From a checkpoint of a small transformer trained on Wikipedia: rotary positions.
Each number is 500 + 25 x the weight over its row's rms, rounded and kept within 0 to 999. Layers, rows and columns count from 0. Numbers have three digits each. The size before them is the row's rms in percent of the matrix's.

# q: layer 2 attention query, 128x128, rms 0.112, rows 90-95,121-127, columns 0-127
# k: layer 2 attention key, 64x128, rms 0.106, rows 57-63, columns 0-127
# v: layer 2 attention value, 64x128, rms 0.0787, rows 32-60, columns 0-127
# o: layer 2 attention output (transposed), 128x128, rms 0.0867, rows 64-91,96-123, columns 0-127
q121 102:487534456476542534537472516488543507540524498522495525496512497519526499516453481516511463488526474526492520524529503491514514528496507546471443512485517493536531511463503480491481530515558523479465547499507507489489513479445494441493506506492516491484512513524522537545526490510491508507489487549527475502501521467467519512508477465487494519449519545513511500485479462516519463471501
k57 099:497491498466531501521489505489537510516480482514533521488492454479524475481482512509512473490533473504460495508486523521553515518524510535494465501524503508567504514479558476493502499527523496411507577494480501506501528525460473500528502488526497512513520546472466528515502510516513463525447522524529510482501482485514488512488494489492526491473503565491493523492483496477519510453501
q90 092:491506517508452536508517478567477515476484515493534513516484495491537526492506512491504471539496513444501474492506487487467484498485524495506539529499462549504489467471553522488495464527449508498479520510482484477528534486499519524491447538508510453452486537533503525502509470534515482525483485513478476491526487523522474457530532450517462529494478487495492455501518487495537489482503
q122 097:517476546503490509452479493518457544509519523468505510498427541498480518521498562506497530527528510465522488530487470510481496473506484485527518492512508510488474469512476512506483530535498495523498493477489448503505477507545452489507480549501514504455475511515502509513494475483532496528497542495456530557476458504510479502516536524517466496502464478459450495499510525495522515512536
k58 095:516483515485504514474477492547457506492421486498528494529457513512515511498491502510462462505520519471545520502529467497480497487473467497558494519521529495465487428514486495525499472514449531516461518470482524508479476467528537496517472549510526482467489487511542515466504506491497522503520531513496495495509515547476473471487536504507482487510505505489501494488503444515467488549489
q91 105:487505459470512536535540492503499513446499439525520524468508453536536476531475482523503499534512535482496493472524486491497500512488520532505561542518532484516528493502525538514483473536463481474481529518485500510513506470478501509516487519486514477542514518519557522501498544508504489512498459562511473499528519514509488456463505485538520508514497526500500490447506486485481506453499
q123 101:480487502507453488503545487519529515479525525536505488525523465515491470497453474541520488536537510501447487483505538496504502524518488502534514526509516523500515524496514499460512483504475505463519512491497501458524487480469483520513491464517503496457514504449535493488506540521487506477462482464540467466520540489488509485489452474535509496480533508577565478507513475492477475473489
k59 106:499485487485531508498538466515472477496482509475544468515494441493566492467503494469471493494517533484476470510507487502518486499498520517516514542526541535482436496532552488510490466528503520447502555503502506505508517478491518489502507481503511497525482451518507517490486497550515509543454500494526476491484509524529491492498493461528499533526474508486489499532479506523504574461538
q92 117:480477535500487498488498492521487463531482535475437488484507511468441495487492552516489475500533486484491498508473512520498485502537512475472486467516482480523502518491440488486521495464499505553480447493490476488522497476523475509511488479506475523484534510480473456489544479487482526503500518432496478475542525483468507519519487510520508495496497448508526480536504562479467503551526
q124 097:446480529477500494501476477493504457554449505477477515476517503481480499460487527528517455471513493490503523501458532511500509546546499532457458511468489517567540495476458480500511496498516490549473463498484479501522548495498476487498510494515487528522503504470517482492545495469508487487545505511554501501530494465536495552524500497481503495502484509516488485492496507483452470535498
k60 093:484525524502523514538436514514514512541474478521455492488496512497433482490503483540544492502534473509500534525490510517517486530554475501468485505527479471560544497481471489503535504512503487566505445502490488491525498504507450490498524513508539533525503487469484481539516476517505491473537513517510484505526553445479497519519497542488526484508508513501488505465480512495477499508489
q93 079:461452535542495473506493515494519515510529509497435502508524468487457515534495524535517519506492468509495493490514504578498512478525493471489460484502507481503526517505448498491507546506518495547494442466511502470492509482505488486490547495524474541493504524483518456511527499462487511497506523465496541511505502447474493561497499504489534487517489462510503512495479541518475502546529
q125 099:458500485487516492527521492495515495505523471549496516500542470525529494495465443517525486482478509544454531473531501533540519494526529532499477507507486500533524513462538501471455491494495509470499518492492502486533530496441518494487529485502472513481521512485508522537508536490521496462471463506557501479554526476485507532522489500491554514471515526558517494484510490503486445496491
k61 099:484533492516488517493492540490532485528554508519436504483522465471474486511507500518543517490499453522464488479492532512529494506530489492446504494489499484535520514486469514486463519500561477522502476528497466486528507474461471504479503474496486543513512522467477471566521512514502451472512493498521480518509511432496528535548477486500514517515493466542488513487514544489502497492514
q94 106:489523517503467512512473494484513496538500459536497517532513548502483530526486470506498495456491454519481514485493484513490521558560497507499488490470490480521577454481500499516524526490518483507508478490501474476474495525513506487541502509528544457491488530496514507518556518472532532451522505505503515496490528464478528558510530519460479453492477511514486513454485465518496476513490
q126 092:510514561523482494506565511507492462500534465523503521496472456508514474470474460483452504517465548495483519485527488514517507486532507475533561520551484483509456478496519521467501504469482490494545507516475488542491479490492489509491457495484514461491516466469483505529484490506520507484451475483497479491493562509471517483527484527506518506544466457538498517515513497495483478480499
k62 099:526534511537472483484541513506523470547500530503485464463494555503493519520503481525492525517520514500483487492475455495517480473506494500536533479461520480499523527471497522484470494487502491488494481515489484445522505505496524502502447510519492504504504501491511505503489561451496503521500477484530468503535541547451529482545473449446547500470506474547506507510489498535524468494470
q95 088:526542477479498493500471541500493515487450507470528499459444511487500545484495431497478479457557523497527527530476507477524511530466502532501505516488527504448493464480523481498532501517512506514509505500536503449538455522509468463501489556514533468490451477515486496530470466514481509494512493526479493504491479517536495446499515508477471490508527508482485527510492480502527508487490
q127 108:483528524514517511533481511471505499486482524463489488471485473449474515486510448463473494483522502474527480531459512488487509482507509484510496470505508475501519476513540478528545516501489492506529477504544487475480462512524522493518482469498527494544469493491456448494483486542437539496526501509490489470439528495509457416489522468517501509511504475512499528500536482490476522506477
k63 101:520492507498548505507517493469458513490478523501537512483490511478503492486513454491519479515495533465536486533469494505493507497498472528536536498492520507488510475510514516482508544451451532517512475463487519481481506551519546525513510522497506460456469463471500482492463448461476509499508460490452513517488464556520498466501468575471461497494517484494497506469487501519508477484502
v32 100:476520488477517458512514509550502520524490513529512468488487516501493507439509483548528503443496533476485530525497501499495509494487499491479496536478476467516513520489512486474472500514485428497564485530549476529539484497501472461528471496503537486491437480455467501498510504492495488534500486484514539479503471482450514472503504504471492524478482458468485519481501481538513471494534
o64 095:524488469510478501530509540512514505500500484471527568503552524511516533500530506485524452488511488461498494475487540498522532502467501491450469493485491505524520488471492476517507476481522561478498507457526539502471538479524536525496531525447511535519511507515522524504562472526487486480487490517507497533518505487565505487483491470478512492478499556490534491523506504507515490544479
o96 100:512508551497493515481502489534495496484502499506474468471503517472484531505461448502483518573528476473477463533539452509512509482508543496547492488499498479533474483510502513539468494499506540484530511500485472547527521517483462521461518471467475478493514506492509548503483526530496486484485523501534480528544497508501510522490454487535514457503543545513541503469519505495482515524465
v33 118:473465493504500496482494481485521491503546484556495471529507502492497508497550498497535520517520485502508457516473548541518498516464483495467472537480536495491484496526503499501534492526475509488471491539524448452507482450488443489469535540549503517485523504503498530506473486498492503518505516464521541515468550482503484522447531498499441541504486481497521501524496526520492547502504
o65 110:541501522517543508510450498517478488502457470514473457454453500494494505531472453505475524493490531509492524497507446480502491471498443492497488454478496472522480501483490472494475496524534472491474512463488538521522491501520535514523460462496485481545516517519466472505528493534525529574484478515459498515518530503479514522530469505506490494503503528492456510489471490499528456511504
o97 112:521517475476477508574534543507483478492472535496450527559486500551503505478490532491451462467476518488499506462515478489504486486498515492518518500534513523501488493491471533518522516469518498519484547447476514528487532531531494451497499489511495461520450487496511473492534456485510501516494519494524474503506482531519519445533523498449508513508499529536499484501476532486497488513474
v34 107:437515530489487496455492461472503501504476487467480511510483515519493542460477465510496499495488531497512512455555517524505493505517530510503511531515491456466470485467492446536471490459500473505531521525508509514509496515507498499516515542522512502508471475480474508507509506448453458488472483559542511540495454483460495492548513478467517494508497520483521477517476517468513484466464
o66 115:506501488480476502534490514502476508500490529468525476466507504508506476499520515496492505503486477476513497507496498469493547502525543509499515552482495526518476485508490510494481517503466537474473484484526526533477537508517437466452479550518499503472494508494501466532549475540534489480526528500512475490538527480541486494454537508480523468533499446516511470490505523520458546545562
o98 099:486518500477539499520475505508497489490493486518512438476513481446497533500477462490508553546517501491492510496507477508515526491466468482491509502479498508541528510506524481461475512518508448501539489528502481460512493488525525486455484431468501478498535524478493532493492497527508513482511482484507492490484474523482506534485491471511479413500518483493487527524496425466455523515526
v35 106:514527537439512501482529503530516499497489466511480498529513504506481484450508537444476497496532502485493494461545515456517502513487540498534503479524503586472476469485503510483505501477491508492479508550484493512449500455482497479501477532509476527516545502472509500488460466503521486460441465519488489512465485529528483502483516474533460480510523499485491477498531532509499511495469
o67 108:446505523510531501485447474480520494535502480529488439502469486504485512517470449544475508532441548506534494495479451554485467535510478478514503479511498473479511526519486477475498507494471481500490494493492513479519516503466500457470479507499477505527518487535497471527535520475480515524514507519523515485488490523448525521518503525508491513530499449499450514532483551485468520498509
o99 096:479482501514502486528464506488492475562483532545486533539465482499481502505532518514469467467444520494521512493482517548510504513489480504478494508479526478516535497489502479498502519547509441502484484479523485470488491528521526468474521484518517484517495489507499483514536458477515498534500514465528444470491514514438543490542492496456480480493459500536494493519438490463507469487507
v36 101:473523488485481481506534500538539515520499502514509465524503514502492502463520475506474521467509515451534518478434502496519507524511525500516490537511504533477513446559521454510523499507511480504499485524560507496497501519500495486503477512519482517493449481490491531500478552502469484541509499467517477525465513485503562470544516531448520500519501515470554480540475516528488485488495
o68 106:517485489545493536511492528522447465437515524477511462449524485490510520534534475521502503490500543525522481441535527504489453510499535478494500506492490489511473487466495509507484514525488537510475480504520515514522516476517478498488481481507524516485529503514473479512573485553495497476500505489504494488521521481531467501480516455507485477541472503540517461466493546538520521525537
o100 094:538504538471512496478484513508515499477453477496519507514468516487514540482452507520508539526522480516460466489500487500507479504463514490467482490502492521539497483509486471481447499500542511511504507504473456526542471525449497537516551475497486470452504541482519465470492493540508541476523503497499527546540445487473491533495465474521500485507519541506528480476498537500459505509485
v37 100:493468496469514462488488499539518495527497503518520468515528491472498480509496473519515511571468504515491484521460488536495507529506494530510479464486538506511513473546479498493500534490510593509524489467567506501485546517512516483526485457493490516489515525483490499502500489482452515538528478490498525434497521534490486508476506556503507473450515498495482504462524497486487464517489
o69 100:518479480510517507512542468550512479489513481509483484485489473540484491529496509479499508480550478485480495443516497499505543495467481501485519502478507530515470505499494509533477484547538463457477497508485508518495466449492492563535527492483493506559541545508509476455502528495546469512524477491477462487511500433500518503501482463564493523498516521492491478495504479491517478515524
o101 098:485514522501453490496507518463513477488500519452490523507483468581499498466466460503461486465508516512504501504464526503503486510506541476523512541504483509468502479495488543473502461479500445455499508529498506491536503480455514494488470546488506498502529480490514503489539526470504463506527546494527496525498545498437514528500508480479514504519500471497517467512504565502505528453512
v38 114:517499499522506540525503503481502462493535527533485514520535493462514491500494514467523457525487505554444540502498500478548502511490490495511505440523480455551514522484494514439454510470476481515488504484507524502462518485506505490471519474477527484517529517509538497521546527488518544499510534474485518490502531474511469538457549511501507526509534509502503553505529485510509469498470
o70 107:497506498460521456476503530538490529505443460532533547501478480545494492529479496512504517465577474475522480524496494521493482485476492491481521513523503500506529505518518507504534482526545490495491499512505495472536482503510523531554488459487500489557485489506520533499434526493479488498504495492505489500471464532545512503524443517521516491491498528490510509474486450482527495486450
o102 096:468464487513487457472491488500484523517520543481488508497513453509490480486459511481518478485465516510520460538460510480450479503521532511566486527498514508469486520524538536525532460527496544482495490454481507487482511501531482465508441516485451537479533481477481503476483481490493503517514522489558509445477515509507519466526493478509515509496509475501495475468516558496491512514493
v39 115:485516482473509493473511508501482547503538464505490510522497494530506492486527523536509491457514495488499540485534503548545515552516513495541525499498475461509483489436496478508506475480510473510515511511506504485515461450510488516502485522506512509524479490488524534526488531493561504517521459497520521539507511527516513465454536467473485535558525493460524479543479519503531518482444
o71 112:462482540542478494484483516487497497471472501478567526478475510518510515484502442501488494459453541485521492462509494473482465512539524492477482510539501521548482475536519500465519504522452535497462509509519534482479566509510498457500503503519503501479516500543475486516538481538462518489496497549492474511494490492555485502485493496516531469526490501522485496487498525513513531525542
o103 105:539503508510521489527500469518474483500508508554519490513522535489522519515509557454490504535492531533536488534508468463471512473475493511507496532540535536531460517517521514520498511496531477515521481472466449495507505545529504490501529431546489463489505506481488484504488491474513510480465508460521515484485444511490524515542496474481495463471478538521515506472456491494480504532510
v40 109:477516546450480515491467528517519495510442516531509472540484505497514471446533479527483506496489517437495482524509515519525506521474523510520493500512501494527506516520497518493495518516496438498492485505531472488512476476509502475519508502561542480518479477497519476512505517527546524470469452459503499520459515477476534456470522510508467495500470465531527482507535506506510458492445
o72 103:456507484476511517514512517497510486497489489538522556478504530510511484529485442508530516480478516500515534442525507508469481530494496498476458469482540472469521484482502460488519493519480538509505499499475554504489546515515536506485538445465498510465522517529498522514526514480439525498492519522489500484487492541470479505541499465521530472479513478491491487549533531500483546517471
o104 108:508495507514506522530537484540508483467527476551474492518503488467525524498465495512489490553489500516513480466501496509499564538499494529490485472498511512543527525480481526492480524496489524469463513502458504490516488521500487540463496463493473460475471494514520521541476488512503521523511520485541477519544430563472521530528456490480500478518524529492530487518480509462486506538528
v41 108:449487527534509529529554506504486540497510432476504516503470496479481510530470475520514475508491509513500504515500490514485502436485493494524525441486513511536491508473497502472494480522481553509507496501474532545503487474493478492493477517534504459517524546525489497530456473498551493496528557495470512496524552488471474503525524515466514506495511531506480500463543479536508473510473
o73 106:517489480466489454451459529470504477526495518515536535558533506501521496486484519518480502520510498464497502534490513482487489516528492535495515514519516487502546460489493528504474461463490503475506500520498478473529496517500532501523544497470481532452435476486530513416517503497453534459443458519522493503478476525487506508488518499462529501493513487482492474496482495502492508471494
o105 095:506438468520476462523495495503477491533483545496543498482528540549501455488517487487522552448521507493479487510500482505472533557538484505489497506486516493485512466509513493515508495475514556490501529479548503535514527506506520501499522496461455503522522488532491494511496542529458503540490475506478464479467530489560479527487474493526511492527484526473491489497497535500502481495448
v42 083:503496502458510507513457501504475488461467524521497500539505511541527488448567490532473498496493515488488484515477524495491510477493476495498472516479485476506532466439519488459475509499494488490463510493508512539546485468483485525523492464518469513546498482500512462506586500494521488475503524496505536451509454520512499458450466494510465473497488534497495490503513483481525539473505
o74 100:466513525522479495513518511498545516511483490546538502484488480529514528505501481482516488468478485538514562484494504496543526500463504501503494504498487523524485521554533513514534512492533546476504522471476519475468478562487479495532544527537461468480473468536552520519457521476516488493509527528507513476484513486512510492537494522501504513462472451518474485517488523454463490519477
o106 081:476488503539502509491515550521469492527522506493468468533496480462507517523448485472469469563501528521493482505492519502485484502499495504501525471481530472505493542511442535480469507498476485515512504538478526463500533500474522488485467515530521537488452474483519525513507441481504479482516461479530476514503490524461527497524538482450500476498538458500489530503509458494508486517551
v43 098:522519491451496508496527520495483524532493541534480481556481541507506464496501479488477482534533554516492533511539467525464497528502551494527496536448518465504507518453466480498496546485500508479460505478533451547505528524508489470504492459485510478493531465498512488503541502478497531495515471531545475490499479486482537502554504503497492499509506498512520460495486457521489502496512
o75 101:475483460543478451517489432475477545458503467479494500472541496511503516504516482507519537481497496502504474464485502479484495498466497456474545498526471528494507462543529521497516495507512450494529473525503520501528473496479519539506476475504474495504544514466502466449477482513514480468516518506503523466465489485547466512457521484492452494494498530494487520476471491485531520517537
o107 095:496539523516497532509503459543494534468474464533556471484517502457504540482470483488507566521495543525494484487496500545502526497497514514472480518507494513549515484503521502458467501526499488465517492522483475464498433512436535542480504536498501484487509517481501501476448550548522516495482491488511494521500519485519506509520482493501498466503488521489508509506481510441493509526469
v44 110:529443509497487457521452491457509460463540483510504503518521524473498546443549504467560481500476471484459496483516513498513501474471536493493464529468468465504501458530501515547527490507491491504505485478529509507480509480503438494507494494530503509460502494516486531510498501514539442516488509477519494470473503512487536514487528471462461522515512478506481529526518497528500518485484
o76 111:486521513524493514489494546556485489508477497517526470469469482517498493530487470507477498497545525518508477461497506460474537522458451504452498476511497503574481521465506441478499532542487538492482493520490535516517513497492521496498506474509474443554521483522493506528520511557483526509486500463489514520511533489524495501502465485504498524493490501471530479485470553518504468527496
o108 108:463532505473480524553540545501487445537475607537488487520523477540476472505485519486453496485501521499495497491502491502513528494484525513537524499515499513503468493499492524512518508497513470538525525491497500506467542497528520475484503514495493488512478471465523480507512447467454528495504571482495515471502503502521494451497503500488473466496466506501542490487502514501474495510473
v45 106:484515511484468492515518486540474432449483524488494528523464476490511517484474458499492511530507534533461491520521508516484516457490502515466490509475484419488500540473504476517467493531477455517506507490495511489507491491485508518505532487506532472535498532502507469487492519471463531474519487493507551479513496507500443473456494498544500493487520497554511539467521498501469483499446
o77 106:525501475412479511519467547529474527572460490492537494519497519530468508485479503484537508458487433506485552456517509523535485500508510502503476494496553523491526507538499525475486516484488519496500503515490534495461540519513516453470476481497514538480487494530525524503498497461501497481499523490492491517517503499514560526532500504474522482473517515491522496528526473493513496504484
o109 111:477493512532552511486480504509485524485554471523524489495504501491520482496444493478506472515471470475533489504510505493457505555522472508545463487447500507471512550499455536496524508482503548485478504515514519504521534455515536468483468511476493539515504484520503526512507519532502482504508482507491498477475520549523516520540484501497517500528535474460475514515535419504509498506529
v46 111:480509515442510459527480506468491548489437492496512482506572500502512474535525491531487494495485468472485465521528505527488503516521485503493506503461501532482524546482498532545526514517496457507506494530541514497498480516500522490499465535512480518502483512515487468516572500496427512494495464462507493477514443506514537489501496463505492499487496504494512457464500516550493515495485
o78 109:477494512542488538480519485501540471508552473534465506499489538486481506484488511444502511526488513522510508534518499490511540502505522508488483490492488525489485487524531497471529503519516504506497565444442491526452550486488499491501496486474496541520508500531499529451466502440517459491476533535523530469477496505539510490509489502506536501504493501478492559536543510467503478498478
o110 108:525544484528510513414474523561512476507535464472515465519456482472482504496500469473498458541469495514513487519473478509525503493498513490506488515477474503517500510491482530487466472510506510510477478517467451484477490481493496500472519480490537495477465465537483513473443506472523488486517511507570499537548488549488486516471522500482487512491485500516498495469470497497523474480542
v47 106:526501509510500499513517507529472518476517455524484507475530471531515519521504467455522493503491502497514496461491518432485507481467460538506513548469504428509510504525499475505473549475472480490520494491502508491511507482507500486508489446447507497494544501522493536482505444503486465488558516506491505478530548519478496497485503506536495549525553488521502522468474484463475501527516
o79 102:475523504483478489494449531500498479522510501452509496542458463477474519501501499532486494462508511512482500563510489520543516490485488511455492480546468497469537543482459476526481473477517531491512518512507474502517515527467513451489499529516495512526491429490489497530494514474482518491485508488539514486514498524525569537505469513434495493511460538502514496474500504473513466492499
o111 097:490500494543529507488525518514490480511509519498467532526489528492503475498505507526508475468513518466506518563537498489497501513520487494546485486513506505483502478507539522515551472503533530527479539521496554537489534477506528463490483537502495542533502486507523527500521523510503492490449504503467513438464532466597547514511503516525519520480505484464510495499496480497519486537488
v48 119:508474477553513468535498522526498503511524516541500437490509516526488541487445489523509510535504501516494539462528470525475506431508471480480457459507501508524498482510519482545508444507516471497515499477513507528523468487479501494486477505516530487527515519544489456519481516523541500479513553502500508518487523486472490498505512479518583465504510525538476497485505492480507486514498
o80 125:510549483470523489509471519475494541501457499487495555513517486518485486489561510529471503458513438500515536513497496467522497518486520494500522542450497492484475497496483520516485486514526517468468541528523485508510454524522508549547512511466516509482492473497494511444523465503460531526518513481472455533504492493469511524465496492481486466459492499506507469516491459497545485487489
o112 108:458509533483518529501518490487483541463510477515499479477503515497540491463489459503478484517504527500512489518509516516472500555506453496525485489474497504464495527485455476445493501462498531521504475505521526444484520449535525468515475531455492514519488480506480503481513494511474514497469451519470481505454520526530485496518511529489492486515517502488499530593545468508478503482492
v49 095:491494482489470509506502509494509507485517510516511471488452529551507525487513489558488510475510478501474522449472562524510496511487470513484533535517482507462470493531508464500561530480510449517476500526481489491526476522512469492527506488492513489496462481502514466513492506528494484530513463490532561569531487480486519486479506433520516529536498471508520526527493493473524533495485
o81 097:533518536539468515528483517513515483472523529456533554458524497493492511457550510470532499477472501481494512495511497445503492505508539511478457519491483482541494497484489536526488458483445523558491522471531493520468522495554490495511532520509503505465531470482481499506507446510499517499510513504485474502533508465525521476477463532511520512506488505514503477493527530548466518523512
o113 100:506476526525533541524514515534477482473525466509481464515512516432525513522484539478482513551510536478499481534547481497485493485492458526501461499513503482547497545467480486497486524497477539535529506466468501476507501468533518508530515473513514466505465509516512520538501476500507502490480467511492535490476452529524518490522512510469476483495532537508529544513497446525487502538524
v50 101:493524522468508465484465556481485517476437483498506511487456476514502521543517488552525533501448511491476490487514486579526516518498493492516517522495529504504514506516466541502508479471507459503486490479523525534480459530502521504503480536550458505531472532486525474529548494470466478473480482515498497528498461464503515492494510550501505522489503492494517487516498480498544475478491
o82 104:489472491503477496513515454490522465500535523486494577509537555508498464475495536453495455507508501498512516529486557453470507492507527533487491505511501516492515492487535485476528474479478528537510521499485516519483523501527466465503545483453505538466528505480510503506482489499502497456500503556550501490504494488521468458477487476516517520482464444500491505472541493497476515503529
o114 106:487496512518519526490553497536495473489526508540508444489522517472511490509461517482488524557512501497534497528513473469524555485507499515511528502524490518547463527504514496492456533530517490483531489509463441491477504464540510531486502446469502480485474523521502520473471506522532535508527509501525517492516455559474490500493498465471482456499537503519486517515491490494447520515501
v51 100:470483499519500500475500528489483492478523490478520486533507487505506454482501465520472460472535513483530463506507471515485503485448499490514534513491524549474468523479506488466510528550525529523536498544489475518466487521513487514497525473528534476513483493492487446493533512519495536520522488525527482565496488529540501476514474482477503467516426461490546466481463505492504530499495
o83 102:487515499471451501498519519495475508474489518480515482501513555506513528487511503489513525490479488509495517499547515508495488555554535503488445497496491470501530439489478539501465524437434478526508483492481490481489531491502510481470472507497502515474465549531485512481501488494496479486486520497463526509493553486487500526553550465482497509506546524509475525550531498504479475517517
o115 104:544512509496513476514501464514509525487483417517506502478474516512522543488520478484552510498516490534514514459468503481507480512506468501439514484490514476539522512499499479458469487506518550461469496468525484465564456510470497522498502487525498505502527496516507509518449536517498496511503447522453519512509485493475516527518491509526519515509513530489471505477487501493532446530541
v52 110:548493483512501524494488529542503446497474532532501445498488501534513528545511512535500490465535496504492461479459508532502512522514461480481493531501554521432471499531473504508541502528514517504463510492485475478490453501485453521498505479509519506508492505531497469500536451533487477472528520499493490529505526476494533512489507439503485500524469509505481495528497498492540527517550
o84 107:517496482519517503530478489443522506490522530479474552484523514494495524460516512455510512523483525498486561555531492440486495472478492495531471492493477451532494514471510516521497456482510453533506521470506468517526440500541529519517519500478450473488515486478497498474483475456511543546477501486469520490504503501476480480509482514485505538490473476511474500493534491474475485477502
o116 108:467491481509510528539523515480502523457502437505458528505510504468522507504522511515475524493472527480483520532566515485514490484507463535467469502497516480538502513452454499492502534516490544524506502495488528469467485476527514483518505506544519495547472502535520515524502479514486541539469464536459544480475488502539480474510534530479502503477503535504494525544498459489487477507498
v53 100:466495465488483481484509506463488509468524466456496531500516459470512519506508484510484491459501505529534512515523518474524501483522505484490505463522489515485520554515515478478523513463497447508541512531469548529490466524516537531530495503507500498525457520512520525482472521505492469504505512495518446523470502479553522457498466516476519482525486509494555511515464519530489565513453
o85 115:502521524492486528487515560535478485500503549506545441508482522494518496479509486533523482481515476494515482477505507525477473543542548528502487506516503498518485480469490537505465539487462526534481496527487514478479583483516464475448464510515517506470464506526498501546495510524469516449504518482500510512533511520524496493535547476498507492495502508530528512513518514538462483514505
o117 094:523511496540536481432486464504496528500491498485525517471466501514518509505506498503529476508516459518498517488446507452501513488464473492507530496488486485485471486537536518513486510507531538490481485536520454483514495482480482459512517475506495545470519520482497484509490520479484491460506464505478559499530466520469507513494495480523515519521482517464481499442529484528501413483550
v54 102:542487525512551467513511517516505547526497499501510484511538493433506464486505512502503509507477495475473487575508487474535506516528490497496477497531517563551492481444494531462438501451510481507514508499472513488516505493506510520503492484495478518467492471478482496529539476485508457556483537475479497497507494488498534551542471463479500517491507496505472502523485480521508468499503
o86 093:484508479507513530511530473474536504459513462506450555494484524502526509511509500481487508524547525537523513482483533492471538491465493496505516496475492496466522525503525469529554523529541526515537483484506486527516465501512514545550517514485507475525454494502523517489449533497493457504464511519531506509486471528490493472493486524505508502498487545470482526450467499487543499489442
o118 118:518507504500477465443475510497515450540522511475453532487460470522457507522535489498513485523495505480486519518486497524521465451502543479501517479526477481483487470515544520530495471512486491503517491492501486547499491532510461530498523495538507479482508498503492533505484504500516516498507531505526515554567505487446506457447488487518474536477481476519504481484459557526503519484523
v55 110:509481476507511529526498522460486552491483478512491496444481523532509504496475483551533491484528475500536502491505510484497514472538490500510485501505473520497468461462503458486496519461526503509526489503474483508521467507523506494494465513493498516509517458517478480521468476526527434533494469570487463551493453491480499503536499460522511469558507524486462487508498537468518482482531
o87 113:475521478498514490506520471487517479462528509474528509519502506520523491473526488487465483509453532493500523485466490472505536544493517525501518551486482497519447521468470519551507482473481512496446534487566495503505490511518458475505568541505474470454489499468503511483557488533520527506510479522494498500511527495534499473449509535490532490495467474537511482519491499523484518488520
o119 098:475494530469517518547506505474496491532504490522478467497486522465513508540548495486447555502506511513440527520537472521519514467481444495492497484514523486528478514506487455506453487474503480548552505494526508478498487552511500493505524477522511482526504522485510524502505506491487519471457514508452525479475519481483493487496516501491471489431460502499496529551509443509500504495486
v56 103:519483508502516529511450522511483473516485486478489488549509454508510509527494495535532468482503476484444491523512529529498484540478469479511534480502498482517473489492469516495456526493504481507511498512471494518479458521505442534490476500475528496487511484491491468504520453485495497450531509524489504557506493413517486556502530447529483524531493496516493498511538499473532471495520
o88 101:475506491488524490527506484478539488492470515538497581502491542510474471475495502438527515515525511494510547548494499469471572507497519515481514520489511512531518499483506492499528471493514504520529488473511497520513482512548520517546542526453465482525480513483528522497457526489521491543485475509506525462507466540494518515483448549538509492502483484498479499498509475490477503472492
o120 101:475467488495498525513564486505494464478507508488438472482495480501478482535496525502484515524460527497493486502518485492550523450524471506493485486513541473505522498469539519488500472541479483511499515475496484475470507477560486544480483477501508477567494490509498524527470504530511534551504530484543507449532533507475458471459506494476505492486501481504488534540479526479504505516526
v57 086:491545515488507514473523497501518540494515471501480510494497532502499483555474482460461517536525533498508509504497460479488498494496547495484510483503510496472544509531482538513516494495470525471506481466520491510493552532509503445480491516493475480443481504513515520502479530508549501518507514507521489436504480544471493490552511531492518523423490524480457530462513517518481480506458
o89 101:515487483547514466466465466481510495486533506471481478530543485467509488505508536577499450516480486483493421516507508534474473474510482492550476472532486523478521487473520486477491497502509478497495486527480478499524527459437492505461494466508524534504543508459511477472521466490470511476467475480523511497491512491493522516478512464500490551513518494495534475504509478506476512503505
o121 092:504536482476465485513461462491485518505493531507574496476520542488500487464486498528548510472531494500506478479476492538467525532535522491510495503492494518484501452544553492521485522510505542489471481524507504529495469516458519515479517514470508505498564492498488472489477536507463478487503492497475432496487506479536519512495460515521540487556500492484510456463506514481500494468480
v58 108:503534492502503547511480498564500462504517447542474471493528514531487555480460485522509514549513507465494534506527463484470498516528532516469478459497505497528513485509495522502499488525475485506486486476492494527478477514464524467476421477497540501493515497516564499511518480514525549461494500524533484524469535497478510495501522552501499470499527519521527504503478500501501517499532
o90 119:491499465486526474500505506471497535470515500518475551513542458509501477501545490548496504425521469538532492500475484506528484460505483471532510498502499495463525503517497506477511466506554501484479516545520497495553478501478532538510513482473507528518529485521494472450481497491458511484516514473478481522495449524481504518458469495515504469462463472529504476526513494492547488474485
o122 109:453505519459494517519536457489486530423465492550546462493506479460543437478473492510483511478476521525483472497500512512486538528488473493526478495482510520510492490491448501470488508494522532478488534483504509493487495472486518514490485518450489489513498496527470502473507515576507518503455473522482471473466487512543514501534494501509490473521538520491497495525530493462474500509502
v59 100:463517532575494508498526483525469499488532520535501495553509495502503510486466473491481483498515516450475521508491490502477493472481499481483494504533506498510488559521507478468428514479510472520504504505475495443496455510479500498485473538520544506513490505506501472517503491495517475541507530485507486560521478469512551488530477493475520510527486481530509474494430453527516498497529
o91 110:553558471446461476515464536451487509490473498467459532514507516474499502468528527487511522468517487515536508520509499505509501503499511491485477468493488483440549494491477477534530501480500503522539523517524480499499492534530552505479511494472532510475449473507502547488490474478447532503475520476501521518492500518489501506532528518432482491491500540499508513476516492500510481472472
o123 095:525511505507534450445484520504505537515522437518436489485477511457522521513498501505530516529511462500497475529498498470489512525521459495502446461493499503501496520466513481497493494523529558498453501488485503536520494503550459514493548469505473477477472500523489536518492515558509513501471466533507528491540493510532476494512468536539502523496497532473499494498513469498490476520512
v60 098:568528482505526539477499511492501433497493477455488495483480532502508485500460502520523501511517493511564507495477499470507491528488465506506488513507573548517491489458478482478496502517474530490480533526461494452511474502517504497482531519503506480440509513508513513496480480468475486525512483470508468504511536501483453561525470537468473483525517512464483482497484540502513472491500